config.toml
tie_word_embeddings = true
init_std_down = 0.0
final_lr_fraction = 0.0
doc_mask = true
Each number is 500 + 50 x the weight over its row's rms, rounded and kept within 0 to 999. Layers, rows and columns count from 0. Numbers have three digits each. The size before them is the row's rms in percent of the matrix's.

# q: layer 2 attention query, 128x128, rms 0.11, rows 0-63, columns 64-127
# k: layer 2 attention key, 128x128, rms 0.112, rows 0-63, columns 64-127
# v: layer 2 attention value, 128x128, rms 0.111, rows 0-35, columns 64-127
# o: layer 2 attention output (transposed), 128x128, rms 0.101, rows 0-35, columns 64-127
q0 090:489507495507500447568501527512452531467548577539412543576528518495457481510588535502485554517516436445429420516432562522615470487452564458517480501542468482410471415486589534519504457485305497
k0 074:473392449486477516453548458561533575477583493461652483490492461539519574554474485454516533486588480555485459529552479508486568501594568549503443476488483569525594537545465469509407558467592441
q1 084:477472474505550415542459517496437539517563539541441506512528480449491491474481572524446445457458512424422445471468520534572584576371569549499486441504583504451511418501514568559548434434456579
k1 067:529540493595480483423476491543444593522404461509530464432555568422531492464486515504536458490619503545567536452416517539442530528501534502510535507557545477458667531477535464451515466490478533
q2 070:403557542503518491567540554577437505460481545424506579499462457471427512560474499506534466500457492493422493560561548485434503515453578528393495434459476528437551475494524618594539426554475550
k2 058:522529496481548597449464477509578493559533452458549515438573570487474484476415515425423497513410610598473490448568463521447566568554476535495423486469420616554509546501510496502480511503590482
q3 068:549455481499529530468449583487535532457418475528545457473481537572602455488504448525561491578536588494601537471494458500457448454535410585496531583434534395559548507537457403524511503622535504
k3 063:467537485418441535628475456525535407466595460530468531546464465530417498478570533509462530538479429517471453586537419474595510453464568508527566495497451564463462445461529545480443457378442470
q4 077:526512477538490465517402535451465440483417469471508467472442544450573515493462540549501471461556499537634555449379506621421458499479464489523523565468539504565445557536445529559506481531641542
k4 078:441583544544476510468466498483543429517555501523431484500587479421626474477555405455488451572571469490562490549522489516583411533423452540528581538515513494544440484520520527498589445491459477
q5 076:471457528460470446454493539582439477497494497468524421443498500512493495459395606499487444531456490479572502504564467546523483490507484575456567438450580496582517605538512441512489373528458449
k5 076:572517588483530425471490565512444423458450466526455462468564454472575500566557509545461486517545535623535485516458529501515559501519453504440495528498555536488445535513540435522528455481532532
q6 086:467471451475513469478522619450437538446440598559449513543517498560499515501501480454644471451558392464493408449495603540452603471420525468519578493423529469473446517560476487491471460437385576
k6 073:503425595476459539477481462426475581510537455571509483522447584479481567492504530463471495559500444539465519551470502590454453471432577492504535495610476502513455480480450461470393435509519457
q7 085:481449472458461496482467509558569422550519383503503584556530521526446375492418507475514488486504557498520494455527454547478459500563418559466486546472519523521535514601466405486487535498507452
k7 068:529599474422498498533460514560481459526438458453538503425418423497470515631477445427459484513500601576547533547478494443609486520569517610439472448513474546507495548437494435548501523472553443
q8 080:454495527443519507538477479428439502502383524581521554508540530456504582469470463604403489602428472473563528560427514559514565491383460464520479386575523551482477586485503438521553511457504440
k8 074:409500546573500456562413603502518459509559587494524447517483455517545458486558474495447365502564448566540496457464549488456485568458551483442496535451512434483523564537496490472498505534543615
q9 083:468512513515500574429494545460551537517477492535532494448514520454539492527415446387450556478559528520626539428377453582425505500459480447501545575495490521534584675482494400475519591478477496
k9 083:542468535507464514524482493478543547535534538481460461428496409503569560497598502405550461482480546513563523536454527472542460554457453486474497563523381364644402539429555491437570512448544560
q10 080:510536545404575500489431600555505501543485577464502556492506415513474535530464536466509523522523502507574471428465536414524471470484433386491573515483505483556461333503514395491491471407548453
k10 068:531564553578497542475447406553513524528499526549506432523485513504611463528597455466408493512481432486464475574612419457510509365526488418507492566526476445520550478510487422380550463531470481
q11 080:484457549586478499538455522488473527576390461498570551465439477554565456517443532582509480543416492437572563485513532376487438541535414522466600460451487453569495402448489496500509485519563464
k11 069:437541580515604552500483500471456485462501473417467568458565540541625513401502506465403461474568460501589548540476516466529546436427460550490443472518609400503531519539524499436545447545434513
q12 078:512504474505446527540564392469572482498484460448540491497485498466461542488564528492424544511531592470493613575617436459525458464504469510451525465539509437512536428438527536500430452561543486
k12 074:545508501484478458515509506432509422525619464491570510569548495503363449560508480485544582513490500505356391545504468495503500513532512539545463521455482501571473505557503488488494505496537460
q13 090:460537577574488483422465556504494535498490604413496489485552554550469455496532511491458512577450515443478380541579533433439529507516564445496493395592587519496385531480479496542535485555457456
k13 079:438437588511535421536410494439504617504500485523502533437380548522446466427477528453475389532488474543480502517514493526464561480480504546486505448506496543564564516456436595487481441501536533
q14 084:462617517409525549520493478493473561463473468415491472481497547534519528547500571509487467440487532601600444488434518451528576503518525489473540446584506475483427586374438445527550494500510502
k14 075:484436488499395523487488539558474440483495420505444547552580520512522432545507600494424607549479584551494521528496488501643498509448507495550544417561470465406509506537488457540452479425477592
q15 080:476504496498496544486494475485494480548452444569538534523432480472483474453490497417489531496452432515547609425481506485494453477452482493513457545486330475539581498495490478418604541497583462
k15 079:540497551547638494521473435493512431565539512533474498462592513449515394452490401565523513472502493419485585536449532558440510511381557570503478398375521430563481499517537538419519449546415534
q16 090:391484592514549558454475528448510507499602561580492531568406425452529533441465477445499505496536515534556547529479469445513534580441566492479510476539515494478518501474464563574590528449466474
k16 092:471492572421483543480543519525619578483622497483574493543460448542514520531493464599505361573469518518472484579480436547473441554478452461416480541551527396583534505485604507458486451430447533
q17 100:513476525464482559526505437485561548488493512471518541485552506524442480538519434573455534403596485552529587387463551522532482513533542606461477494408419521628493487409505439547507566368535442
k17 094:484504457528512466466421505482399502486508495484615485487541522570560384449644411429420527466528471497504510525512545444488484569471524470512546439461430565441519441580497593470502516596521480
q18 103:421431421472496509524435515455468490546552482545491552428528443540418525443423465537577491607438542490545498522545393567583512514531423519526468542534448569535553521520519457473521566559566551
k18 101:423553588446463510521549489595460625433424507508523566463485514451448535533479448509445484585547445556553472496462633495466545481466521548475547534468459508546513506531550579552487379592443424
q19 099:494574528517426449466598486457403565506500594543378574519666477447503531479485606500483440460442524486453490439552429506537548504472588509478450466515459547474484511421535376568465509468471541
k19 099:476518537524504541492569441574503479565473525475503455503523600528633573544492564526575591386494505473498507448520459382511511400470542507418426587546488478467515463573517394556529571517492572
q20 111:479490517479462476426585527513535509443480494481473493524520513511508464666544501553430397513519478497500488462589546490406441527570544593499476445556473450507554449450547512456446560567469534
k20 135:489496535512500517565568421548534526491473503517434512458505529459515589489465480535568524527472462478486529459444493566502509414488550491483523412474520477561561465507571589489535481550437540
q21 139:409498455448541455510448515416473597490457588549495461505514456537469473465503552557494547562464496492504449542409485497490406594566494464514580442514578334531491473529457482471466556489470556
k21 138:547528475547546612513476442451484430528509486540422500580589451517547521444432438453474566486461526509554490556519530571456534454518547522463433417487512444523499494532452513496485493600445498
q22 130:522516519631435404516476501484533477448563512493563402541510445424518497609535418472496568456481541495512548440473482537476552449481424568619524504522544538526476464530481369395489525481498482
k22 129:520507525509479545528529540507473545390542501557413493623400397477428540502491546580449470512514448542520514514533550423509578525503467528536468535490546460511479507597498526550447457565504488
q23 138:457483626486498571505429519490508501485497540548503474489437450445533533464515448490398596533527557469462575518513428476554529410467506544549535442435428541460479482503507482530379511491500562
k23 144:534506472564471507488454527449466558433487507531471451526487579481548376491482555510564474524449524477429425445582444517511557448463477572486419433441523440520487504462485478484497511421469450
q24 136:450441490593465504351512401506541564496455491480499488461435370469570509531448538515515504518453476525494449494421536513474506500407551584475393431623504433475493514584482564436483580622551492
k24 134:491512433479468477479494438476416471552578524548525438497462475414505485504500500510388500525445477469430488499485500542581436517530517465551549512464540383499511483527567611467499412518461551
q25 143:540456522438503488461513410516529474429462562450498447444460464535448583510457560470520433492428546384492517468458447410454563391576532457478550567429547561528450562522480511513458549491598544
k25 141:461549575468551512499501548402475539597514607530515429504429439524564464430519488454596457488489503487493480427415443482618511504559533422485538445462525677518456526535523417457548464491530469
q26 138:494536494430478458475559543453508535537522536500516449484471554506438375537478477443567474450537462499434549570521476487530502440490498484491627442587551554500433426570608552498476416501559547
k26 145:417448565437547517405569528474497562543529475511467491536529355598355445463524538572475534457574459489501549476554436453523573559427453485498510480567493602488514407567479571489472473476548590
q27 131:337429505537502471537565532539488466470563483457458506430465499562564474503618513530531495476554569533499548445444553475555480457466561460509585565569455439451480475539535456511511590596583461
k27 139:508564495418454477487462467495472463547486433617572533541585449451569580511493402466553463516418466499530455480487519514569463532512536532568473500490562574552442541425509531490491560570508410
q28 136:566551485410502561561371506433509421423600549484514563436517536510517492524466509548481464556476515432451428443559567437499474492491488552464553513498508423602484438461526492569419569493507515
k28 147:560484432479450604501539507526444536526482541483530535565547393368566544522504493532492542449561510425514525415485563451547424474526466628458451506418562425525580582579481528483539482444555474
q29 137:572465493446513499413485584553587509533523455521343584432499496509496530566534429458479547526439458508505491464474473526518580429500509617515531478522521506524496530428442519527505566464586479
k29 144:497505537487438512566441423445488502487523460530430485492598467470483463547594558435509447488638456472494438382509444550545559461597594487486450546500424496456438501629539593453481502528548460
q30 145:586438465481612508492450500450447605451529510506493593527527529513427507556490545521449503485530513474519547463544458486479486489547464437554513477387431488572485525500525453538514513626460496
k30 143:586521550530597465589552506570450479530505537494386416547567493479380505448501535502508505505573531520510475458517553428425520480511491574512541586513541445537542441438577462442549495531496480
q31 137:477593433512500498546509499523484515497400430567530567443489491419520543434445538513542572515551552464502535420467470495503419458482462443413470530431614530490414509507535461472521474556549451
k31 140:506513459508471426502466565438509524522440507451479614497519523522514486533490474483524486484557460487557464632485490378491466488562418468475525436429480606429616462510550467401489504498433470
q32 097:490443478512538463558376620446484528456473508603425541527494486456517521474513504485411519507530451454536454422447593558509493462402529538491546497517496430510431509550457491547551503402458554
k32 089:455463485521548490639454576466461552456554557573435553511547532549508454450477545495472540481591497441434414469463446432564540461462574471516496485491471487524548473493506564474454354436418518
q33 070:487421476503594488570457560512485634510505541602447473516549563517571381365565505451440499471516459407468434421538535509514435472423482560556478448502569504538425459500513514477526446490424542
k33 074:485433580490528481538493498506530625458489538612485606487510496542480504462428569501522541453531486493470450494384545532523455460481484500514569514548521487454552415519453589596451437410470414
q34 083:496459493516518460539512536521440558527512570526440468509516403487518533421548481501461540475491507440413461470464554473569486572398582457570565485522576555456390467502529560531512459468400561
k34 066:452478524477523516477575502493513658529515534547466599504550586466444497489433545556504496428579485451431494473474448453424543451581468524532542478499591448454534466453481511551435456506480453
q35 080:450581488502482457479454500501468503458483474447562493460373541465513483547457503451540498498473462590631545510530457461396490418577526484539570579474444487498527578512498537509488544524502467
k35 065:660458475515443554454501459526484442555486468429512469460478437438527498567538460445534523559520510572580491524457458515491483592508462573422451492474456551546530538546482428514595515510558511
q36 077:516559564476490532400473468571550474412415420459510422485488564472507525635446511485527483464460529585505443553540462433494545507601429423482459473511497555491556617494440475478440556532577516
k36 073:620499489493443518437461465525529510527507471500553446439469441448497427464502501543504425494441541484586542526528608544477521472481512489467469462562486589516474550519504523560539531490446503
q37 082:458569508483499495567539510529435493461596503435361568493417586550452483453545578501498542415535415498417382563525467445540579487480548539593480512374590481448527474472527560504529474452437547
k37 060:551485447546475558612499465514439595572445444547520521427521512493544522511430458574537483536481487455557492502526479479489511555502468535547548423492541484505499455559464480538451525413557484
q38 080:566437482539502429448524527458481524525473596513455472465393469446518556500498419592562464441406488538493462543463551516450506573431484480500506456598514551589463534541431579577578479544467597
k38 090:414478509486486469472471531553522540465464523561494472514527562536515521379477463533480489494453496426624497473480513550431495459516412469442526505557536498437565554484401469516518528562527579
q39 081:555505537546470456534453458506449516509450570489513440569468570532528505462492434567525545622488533431534451544534471499566519490518482514544484435420481504566545464514513650510468441491493479
k39 071:547556446512581511452493533481483421421500631505469388473509479521567535423490486563500441493497476565448419457548450495444553483601465443503472498510590588459535545512478500500503469485522549
q40 084:497488517511425502475557465511551452464532351466550527483524444469513437497514515525418490551487550557507492586561419473475525528562412534508369464447468512490519507499548463534458548507595491
k40 088:560513436458486497516494492510506464455489440472545457477532592453598486510461452536474582495488525488507487484471498408484487506495474471551413378403596544555497507543453554530410478523523470
q41 081:536512494485504545530475564532467499478442439467484479431417473579511485497436554449655594495517461561549514461508520570455508516543529479534588538472461505501528467532480600507486601539559448
k41 075:505482571400485538380454438479456574579462604526501553452535517468498499521458479593512446532498487521517514548452503545499457455436495475539485438520504526424534499459511504538553566531469452
q42 094:530547545455553514498625549430479476459511598478450451524563425473486524424497519357546473474474455524436509486460584559524573521521534460445401435454591545488476562473496517567632442472506407
k42 087:483446508432471512448460468514554582507568471643555385449488565540473539519460500481524465537474524480417428469563457570456459495541462538461464500526490505502647543411485581523516489486415467
q43 095:450577553561546524562621473544478449475521474508450525573560414495533442471568472454558568358494465445345563534494466433519555473466491531548479524392512451415472478398468468486470524447496536
k43 097:488501514496508484523635472473550542484536454476527484532473612516402454524500539500534603563495474451482514447479484509535411529526658433550453448466522450550551432579455501471414535529527440
q44 074:499465484553558547446521500467549482509454354461518444523415539488505461550485508454488515564497520515535508423486476584477561517534400523558481566492559522543576492488438455459453510489579461
k44 076:585521549499419532485523481546510501477459519492480522465446455439517526535428493516503473567492586600516446551500345435543410548516436414597397588526421581543554506462540574457519471442529490
q45 078:411435524498452570478437459436573510547504490598580600432546495564483417488458451557517524570584466450517499442544497482469435477512397518581592499476449568513629596511421452480453494568529487
k45 072:493406504502472434471437574560396410525462505526490455487470468446489493476545450437438511539528480511603510471395655482493438537477543494466616416466516511573374527495471484538492467491520529
q46 084:477509563558433395618592525470568504468541504445431601486560469521526542505457525464521471491493525500512522462494483499512476471512498571452426460469497435490542372483531474540498449543524505
k46 090:569494523494606476624521347522574534466516495479533455512483437536467548518534491426521565421499542464482523463558557448482447507487478490467439558420544489451481412598545543461538496545439457
q47 093:573582421583484555522554523576523510531453449503495412506502458446575407545505494481455519470499480577574570536488435513454541511546456481428454546420495530539484416528445421571540545527502567
k47 092:570522478434531500457523482515446533394414500440545457440464546522554475490387491510556550516428644449497508545472396479489425548601500451529447537485523547527594470503525510494492477567485525
q48 092:447435463448477494471473480505498575592453475506524517448514514555448521398512541451590548527575557531468479511570558516428494529497536540454405400445508589524543545469509424562490580501548510
k48 092:575515527416461432438477472583518550522470431497499539496375539533407515445491497431463551500486570569462524414625618545529506481408470509547585417457497471459469593450436598556566493472479418
q49 088:462551470497465437490483546496467514550481430557575500579594450531553472543547483568363515516474537557530543521525458531444559531512459440572575596509446469460454490492502509425518492465539465
k49 093:505564477515486499547536430437444440527537510455504523497505566551532546496540520466561582492586407543445515459440495449439577475532543480412440482465557468526465553461503523543510492541435530
q50 100:482530464504496501477507458495502398543427585518557472456510513548532535462503505585520497555519554434483462473565440483503487425450563504459555584456446542476560552540501507455369517584522434
k50 103:469474473470547528458464551445557524490498454459445526491557611398390530417539512464516584479557459482561454444530578550520610445525544477507527498491410427441510501539428367545558529456514455
q51 099:411520521490490398534458470556450537442532437490573544528535450482449503494518468448508581493487510509498479463491550483549372503487531446543474404523601526448436549520515517495570552538533455
k51 095:464447499590463419557385489468578497523468475443508442448421486512423576488448476426543529496573447573495509444523532500484440486563468569485509474481504491469477511454445399511599495528558526
q52 134:556578451561543624516434481660570437509562460498516449494452535548516475379487479583535518505472445474487477514583531525503493447489520590437494527527546557443494480468397392515423399515432494
k52 102:526519476550450504577522543478461440511443426553503460516400434502543485523594503586549503459517584468541492575451485478464451516530603457430475540533509435575555430526549501544426503476544561
q53 130:523549646588524462501523454463365582545537457545547528543494478568455404410453487426416528441460490595517511506492542527575563437540472498488512413585571466408511470518525484526517460488454572
k53 126:506495533557480436424547489492462534468461421462446499494500458533554489475448529486476576547500360517512504512632598505454483581452472487530516527493541521601494512474523485523401359629498450
q54 130:525533490500498383529560480522431453535504472588390445543541531412509401528440363509579458568488519509512485411451562491529460575532449571412512494509378511467475576419500493544597499535467465
k54 138:421507446549492474495536471538357473477487436550409511574510447521521497519460465446527521394418499424342577439520500427505519558619453526540553452502477502473607539377453474594507584499423581
q55 138:574498535553483510572491492541497500453474545497581555434463517419530493530420580474451480514542510412530467458478504503523569502477488468509535387424484513428472489364501508512465505530564498
k55 136:512566485467567563581493518502467573514458476440504531502444442543510482550500469574439465629500448502435508498513381618495501482596459393499525527471554472382553459537520469484587536486462490
q56 136:577499429551528539432509496375593497496505431507454539472495433411498479434555548483599441438486554474443456545478512534517559538453587533513531443514519534408468468478541568478452555572418427
k56 149:534508479454457550459446539549473423488454492429479466524466555503557453409501549491532404508502556472460655512549531468524549547517512505585466410427496377502463509570523537469457542509527508
q57 134:470581494480497543402530472596541524525466531562433547513399498504545504536405502498522456595585502512500474461502559553530518532623517497393469479563389491450459475620496463451431570464454517
k57 146:407497474525368616435472494433444530513477380534498447470481532420522525563535483541484550402576497496474525452524432498416483506465473480507569550463504475503541458564463447541435444577475482
q58 131:487558488538451486519458401510480537541491476479478534555458518427489493511525495464469561511396543444532501517543560536471484484485559536476525486476583502516454538435468490523485598473595538
k58 135:535473510532480460516376602532451506584506527436495384526540450463599546509474507487531538551562482405466579524596519460578493477564496479520503476527521503511469474525473580457432430549498474
q59 138:544542446617536420479537562510509535686477608441570470535539570495481578418399524505490505405496484501445446493514483482486524597473583580470541481544482460569427570469539505544408522482510532
k59 146:514451501525490440466460504526480462617459490453493419535565563517401575559383511478475610492547570515512463484395497470545562447509513426459530485558481433497502507482449500476561526502488513
q60 141:399475480524489468537477500513504616609522433499555430489537493505495556471488545637552537467434570574497611524511511495521478509537459515463462444403466509529454453475439515533503506523393502
k60 138:475546526525452535477434476449426498577552524413551601480462511456440501548404597472483426507515478503566421522531591500477497449490509534597447475462440486539443492574514407601547490559542505
q61 136:561406486512510520532541518544572622499491500549513472506480432502563477513481514542537550458492518409544470454447559480458386445481513445548477412558504570526557480508525502574500494443425441
k61 141:412479584504569549502446559441540449528405419551462503495537527489549471520383504559554529470543551486533488478454488522510458425490439500585492478518522441513523417453515510547519540480506452
q62 129:503420524467482470517561558558514456512498534530491522503499544518450456483493483507577529534353421525468526481564531463431502629476551575551450553411557468438516585595589438533480461388518511
k62 133:442442505582449594435560444495497453410489567465553441495562608559534439496507598454549584485383526472596532528465542496539486471551539529610577506518414525451549505533461487531547448501530448
q63 134:516432649446435516471500554486413506536469513525454521471433485518484446560519507511512503438455555634564523451568463571480383445452572457461491445558502448528547538503475481531439444461478496
k63 141:487538516446551495526587529515491507471511441514502544415451554448477391439503517556595542426576460507457520581482442514486420413573492550476439531593500434468433530522547509518471511533426507
v0 094:509522626452508587589438535528497445489481682531459504438414488521473525549514425557524489432501474561555430551474517564624549537516493513497478519540530500533425413470550494474441555511464507
o0 088:490513572472437581506424482432516543510557636431373539421438535520499519520502443478454528520460522581465430457417561534539573586542429551537568544586492551553536473442481499530558497407438458
v1 105:496510573515500474403518522512530423616409553425525513499481463509456495530473538468584462473545513546524514519495415581523490472512382544438490589342471483493495513514450504587446508510421482
o1 104:429540487467459508467535688521426407550465454500527509536548499584564543615465569580525503527522429507541463484513473555480530456450478515504487567478516413480507451502504451483485553452435469
v2 101:487427451464476366523584541484479479456411480452572563405547445519528508487499502508513461433474518465481458480513474518558453468495487402484533518524548457583548532534545534464476550407533480
o2 099:482505513442492413530569481493483513421443484482540558444469512582473545440469448408494483480456570423526473511467463533515537490557463466519472508516526528548490459520579457496541577386525430
v3 096:441542567521507487520528566540402453429529458503459514473489473524484574357550535499426472442549453390374533531454532436505499552529481457489560502481519580556520443556468513466495533506479460
o3 092:499482573493504461596430518508458517572522417580535501432487493489499530399496552481426490426491528455442462391537597446500479535511491495436488574481474457557528577497467586505507548464464516
v4 104:442424588487489500495555453523513452517481454497466567451501435481407417544509575524362444498567546466504446465532525453448533555586515606529559455509470565523501544459435451495561510449528442
o4 102:436464548510467532493527472486475460541384468495440526423453524508603459582559449538419461451504434386483561488545494478397507570510542539590517436377472522549513457537426395426536531587493522
v5 102:451544489546498592555502478423472470521534493567519493364546506499480547510467471519442508532477452574509524472526459425419513410450579541493578533432512457537422574533541539561458565479439525
o5 098:511490435480570582514561507433396495480496500576542460395544475512512513487448335519453485577431535490514473525552463374515597514481491562511579515506512514536514617520507486479470514534463473
v6 104:439472417524506547498509498482487471509528494484442549549607428510527437475451484463445546545482495641529503524492494419492577487603496536440621522485473536480389469441507557495457493488443528
o6 100:433406502509564566496495444471547422489509519537447476494539421408541485544464493572396455479485435548527431569549395407492478447470403502520650576539412470538415487437521553538485505456461507
v7 093:470435464559530520446432485453448441571550416475581489443492518570542549521405559499552474501553437423502412528456461545496508440449481564516557579486451486514503463518527545438512404475429573
o7 091:510531566465535432489496366483482422479528481498460483430535471438525475543437544526577427450512541450377456511419452546565511552505518559564476514511464508548420549445595544425431481510506592
v8 088:434493574545540519494492433384521501528454533431455532447490461624525512497492469451473489446499402552532497469568526524552558455545426519473559537473504445612490494467531556431432535410575512
o8 091:395508475591506565489557525452440424471548509537540571476373400562544462549473424497457510428412463497545492489571619433547520446500398493534521539414450407536457503484552565493523529602466541
v9 098:511472505515574477523571568485566378518476402491487517413479436457570543488527472496506572429545478508560528484510470486429564462478496464548482470410506500502592527604487485512546568446595639
o9 094:489528558470539462520528570557530502487480416471450476415546496481481488492389482467486562482536520504558583493430485500441552480410457605502517446466498414471474600508517526532542515475466505
v10 100:453424440380493475469471551430459501436477563495458497553573514533527472540462515516531515443519491512484622432494522542530561578531518546430524436477530525523537531448534569602432555475461560
o10 096:402382509417489566543492601444485512497439478495546509594451504524546494470478533496511564474502500466472531467543482496488523552486459526407554403442556479490436402419541552538379503543524472
v11 092:486524517602533505439525670447427512553462472560494601484522457489471590545331484567448502519494420443498594516502515511532519551445518458573502534550426595549538513470448474536553505550501479
o11 084:517473556488492448504595585486475478497566450450559527500510402488459469541394465609490434449560443476471579515483514497627464531427516428516488564518480535584569492505453497466506541480551480
v12 094:506483454514587527485560408478463462570508516493395456417494560470483489510493532575542491516534470600544469527513465513496500542517427518507571407539415467611460503418504478534486538500578382
o12 091:536515419532575498460506490520487513582479537513454477393463449455550405553502538599432478551474475494523510439544482467536449522447456583457585486514545436519576532522512447478444512497545402
v13 099:533464512503601410465471514512438506393501590525464527494528518480526579453525484515498569475476463472486512515574610521523495465472456518544515519479481471512406470521497453466549532464538566
o13 094:611557566491558423513532449543485452433505497574531479503457455487479519453522418437557533406539498516540501520453574543557485498430472498407492496550513447472389464424539580533533533416486521
v14 105:530612483487465551543577440424451553443459500489495534477520556484515497443382542460475472439604422513508486509502549596472577519423472615442469505455439502456498497448539487587541446403520502
o14 100:547555528540501542525518443480459546468442521507426509406488471453546457410438489514431409439540492473528486567474480479435558548461466483406483481337514514505441494513500555554500480465576536
v15 097:506453501472497505493471502406496499482546520515490542464517539444512605505568555539481453511542505490449446535458524516504426581429495437517448476428429509563421497523510499463510556469472537
o15 094:473458533555545514512450539437529459461487534512554452426550552470438535461525467496501515532546462509457512554505574522546389554447426438474476511495502530593442395508531458440468523511461604
v16 097:499439488494562524458480571445492462516457460440527442471554476510430584491467501489476516436579469541587505561518373513507607457428583484502532507518535415459593515496535454516502574497490361
o16 092:537451500517473498501525550464516513530493467474481474477619478465481469471494421489418476423499546553505510527482497520512532509574471508416456497520550432532552478595517396462530542489514396
v17 107:495493534531503515439551466513573427532465539465480477507437523423410402525558526462430475410562526526431457497518566445436592453587493562476550502507479529405550515525514543579535461485504548
o17 098:498527568526471527555496553513593467447426499584445455441465578449595562532542540545487453437585577468463520518513461373474567456545496463474534480527385556433601435506513412517486505430537515
v18 113:547497482539434493490510488535549476546578486475421468553492438475466502508523524496452522451461453524502504534579502503600554568580460442514563586443500549462519494530542608524530554417407583
o18 110:473440400523427465543454502572553494541494472467510493498461506568515545465499472536543458495495435522451352517620441476600539513498401528527573471394381512474493433535496640472507510506505554
v19 109:503436450546542502418453503571485551488588530493603510403402591527498464548528508454535486544513519513508516500424490492464497454608533500516479487470532416590481471564465508527437522484562513
o19 103:516526483496497492454636514494506539462570547504545450570402547577434516589514468397507540508503483491455510516495531556492480515611518528525560409472490442570486494544510433489475538502527417
v20 097:489545590473516528457454417494494455483565454441537555473491556576448527515490404519467450484490474528437618469515471490587443559600462559429428448529506527538485565508525435473448508587560476
o20 098:564560555517476542471548418433521516423537407501547507509463499594531471602457469452507560516457529485465566412513510556591503546543476511524492528557603500497492512507518367393469441556493457
v21 099:419609452437514536539457470401430491445485469553578500531410543524541424564543426451489491488528606537597533509470552446565469578506589495464535551553478472497593488460468469493487498543516527
o21 091:543564563562493511528422495477569528450532389532459505601474563511482438564488516468543486496483598547586456464410512422566466549495498482520541530455483483492518532432460503477436524535488526
v22 095:372441464549433569509545503490479431476474534504546591514548510496545562455573365452575499452579551533479494535436413480471530514532450598405498439502497544543402529525649501546502413577438512
o22 094:483421548521443584505488502480466485513478603450507614533546490433539523449564443396486474493568500491499458499449378554507575530555498490478459556500471572457512512459588446520468433564453478
v23 094:490498521420501583525433537456555454431416463518456536559467509500475588505428510525443414485613575498458514592476559493551445480546472569433512528509494460547595595538503500589559369501496432
o23 095:524465496502485457590393513438527565507350435603503529451485528571469521559477501538475474433552514479491552517518493440593454504443522584496438577451489496537585525570572503588498419605455434
v24 091:475493462469482586490500505484421504461583504529543488500588467513539526568542515371439456495458436410535503431517562494543540449470432504585511525449449505475518470594559574490528541530445429
o24 093:567482455573533511529503429554432521511533598510447482514540470493479509482563496405540523489549410465506477443489508400496469536474467433565487530489490474443438456631577559444487487547508547
v25 097:514518523424509444507460497524544617523420443367461541570569468513468534463530625454513447496512554564502484487509531451457436558586460570555437521533488498452506551535516507572490578469502494
o25 097:530496503454499447547493519583514549540402529452509474521549514508592501454460467577470501528441431529558517560556525498466507495503451502527490579554568416420577413558565428494442549554521521
v26 090:507467477525508605481445531489497560435409518512445513391526472419492523558388472481502534440534480609461546484450492583588519513512500598564528492518516540429492538455381463544497551503542497
o26 088:517463554510527571592520593507475564486456564507521437445444507418613502548458480534479431483500469498472547492422531551566474533498399463559444516543618582425476502518351483492472539489516457
v27 101:590491538560398493455500503457590451445518453538531414498485510508518481527646479495458487466538433493624618483520516502503506495575516553433542557471464529532507448427575586636493559512538464
o27 103:607553468588446460505497508413520491520460429519477417445529488502522484543522497463409519464465486530505548546484507479530591501533511580483573451487471505482489395518590513518522537452480375
v28 098:573469492486519502519458458513565567601491492519483408537471568426536516527535440554473538487453449439409592668497496507414459537453509479519482563517517506418512531506560541495453470479561482
o28 097:512470533444476499545391454496549574565505483441554444502595550453475599546502424447515538496510482472436571545491516442555502528481524460543566549408494597397480555530587562561555507525625476
v29 090:440476499482424478469389494526512468411380500510472449509525397476463459462463525486542507465482429596547532479493488499505503450535569505578451453532437451564583493461460473579544511513436544
o29 091:403470459456533459390391560517483506429482547498612546511446398443545393434482463604532529431538479490504516434471559487445572483573536431577433511597527497547587517479501577481539475506448517
v30 099:503496528417526484454481424463548526629514558517500542506495519471470419491473459464505581583540590461652482501556482556562427520417481531423560409444566423523473521497503490513435474443381463
o30 096:567519477500477577494487411503519521496578514511471523506616483513430515525502501397495572488495530487609506497574551484400390547562509532442523449447537562448454423484484524527474460474375438
v31 106:512433450550500466514459547543450550432554470541458499443579455478525500439529568433493462472530503586564542427495508497423608618500469502544523401424537518470438479477419558498561413576492542
o31 100:536452400559576473539479497619419432467502505493603511441562517470569443536547538512451484546507523485488576438482483460458511576465339535468494476437513521504493499483415543499578413489500520
v32 103:465506551437430485435488528457489571502562541438457429567428561511545561571515535447567491535512462479560500612440489556397444493569467499459422469513495477467495542488466569482515585549537566
o32 100:484540545463499574488501501445545528492557585498492491563522545467475533547528521491544512584505450484534515516474491605474459476466558585439459490457493460560521609487552556448535529535540535
v33 103:438528529506482481494531487508516543417519456548461544445462467496596504542558486532520519558437476459471493472466528512429488472467525506473506489506411546503514534479650510518485538532393525
o33 101:501526555438473493468532463476409613384472501543427514509598490433566543561508440546539505575555520497458429582496513569496544474498533448553588464412399540517444602442517494574534504469422492
v34 098:479475568512458521590520491490518549517525462582525570509552469519421446545474471533543541527516516525370418466550506539615609565480465527445577524504455461546481399546528489573584529410526493
o34 096:513443445509455503505522558490413541553480476557510539484543468467443415533597469524526495528446474536452538538557484560491583519500484590434534432543531437516488422531503487600524524492440561
v35 093:592432422536478423445565467512434485538458537536482576461452499511570370542466458478471508661514457477499467421520574518545526442549593466505523460507530568564500520492547476553419524502503486
o35 087:598422529505516459436520484506530474548550466577428520530461539521463395581451498457516462606549450489484407513481437486469521480455563429437595502479579509540449535437516457611484542437464482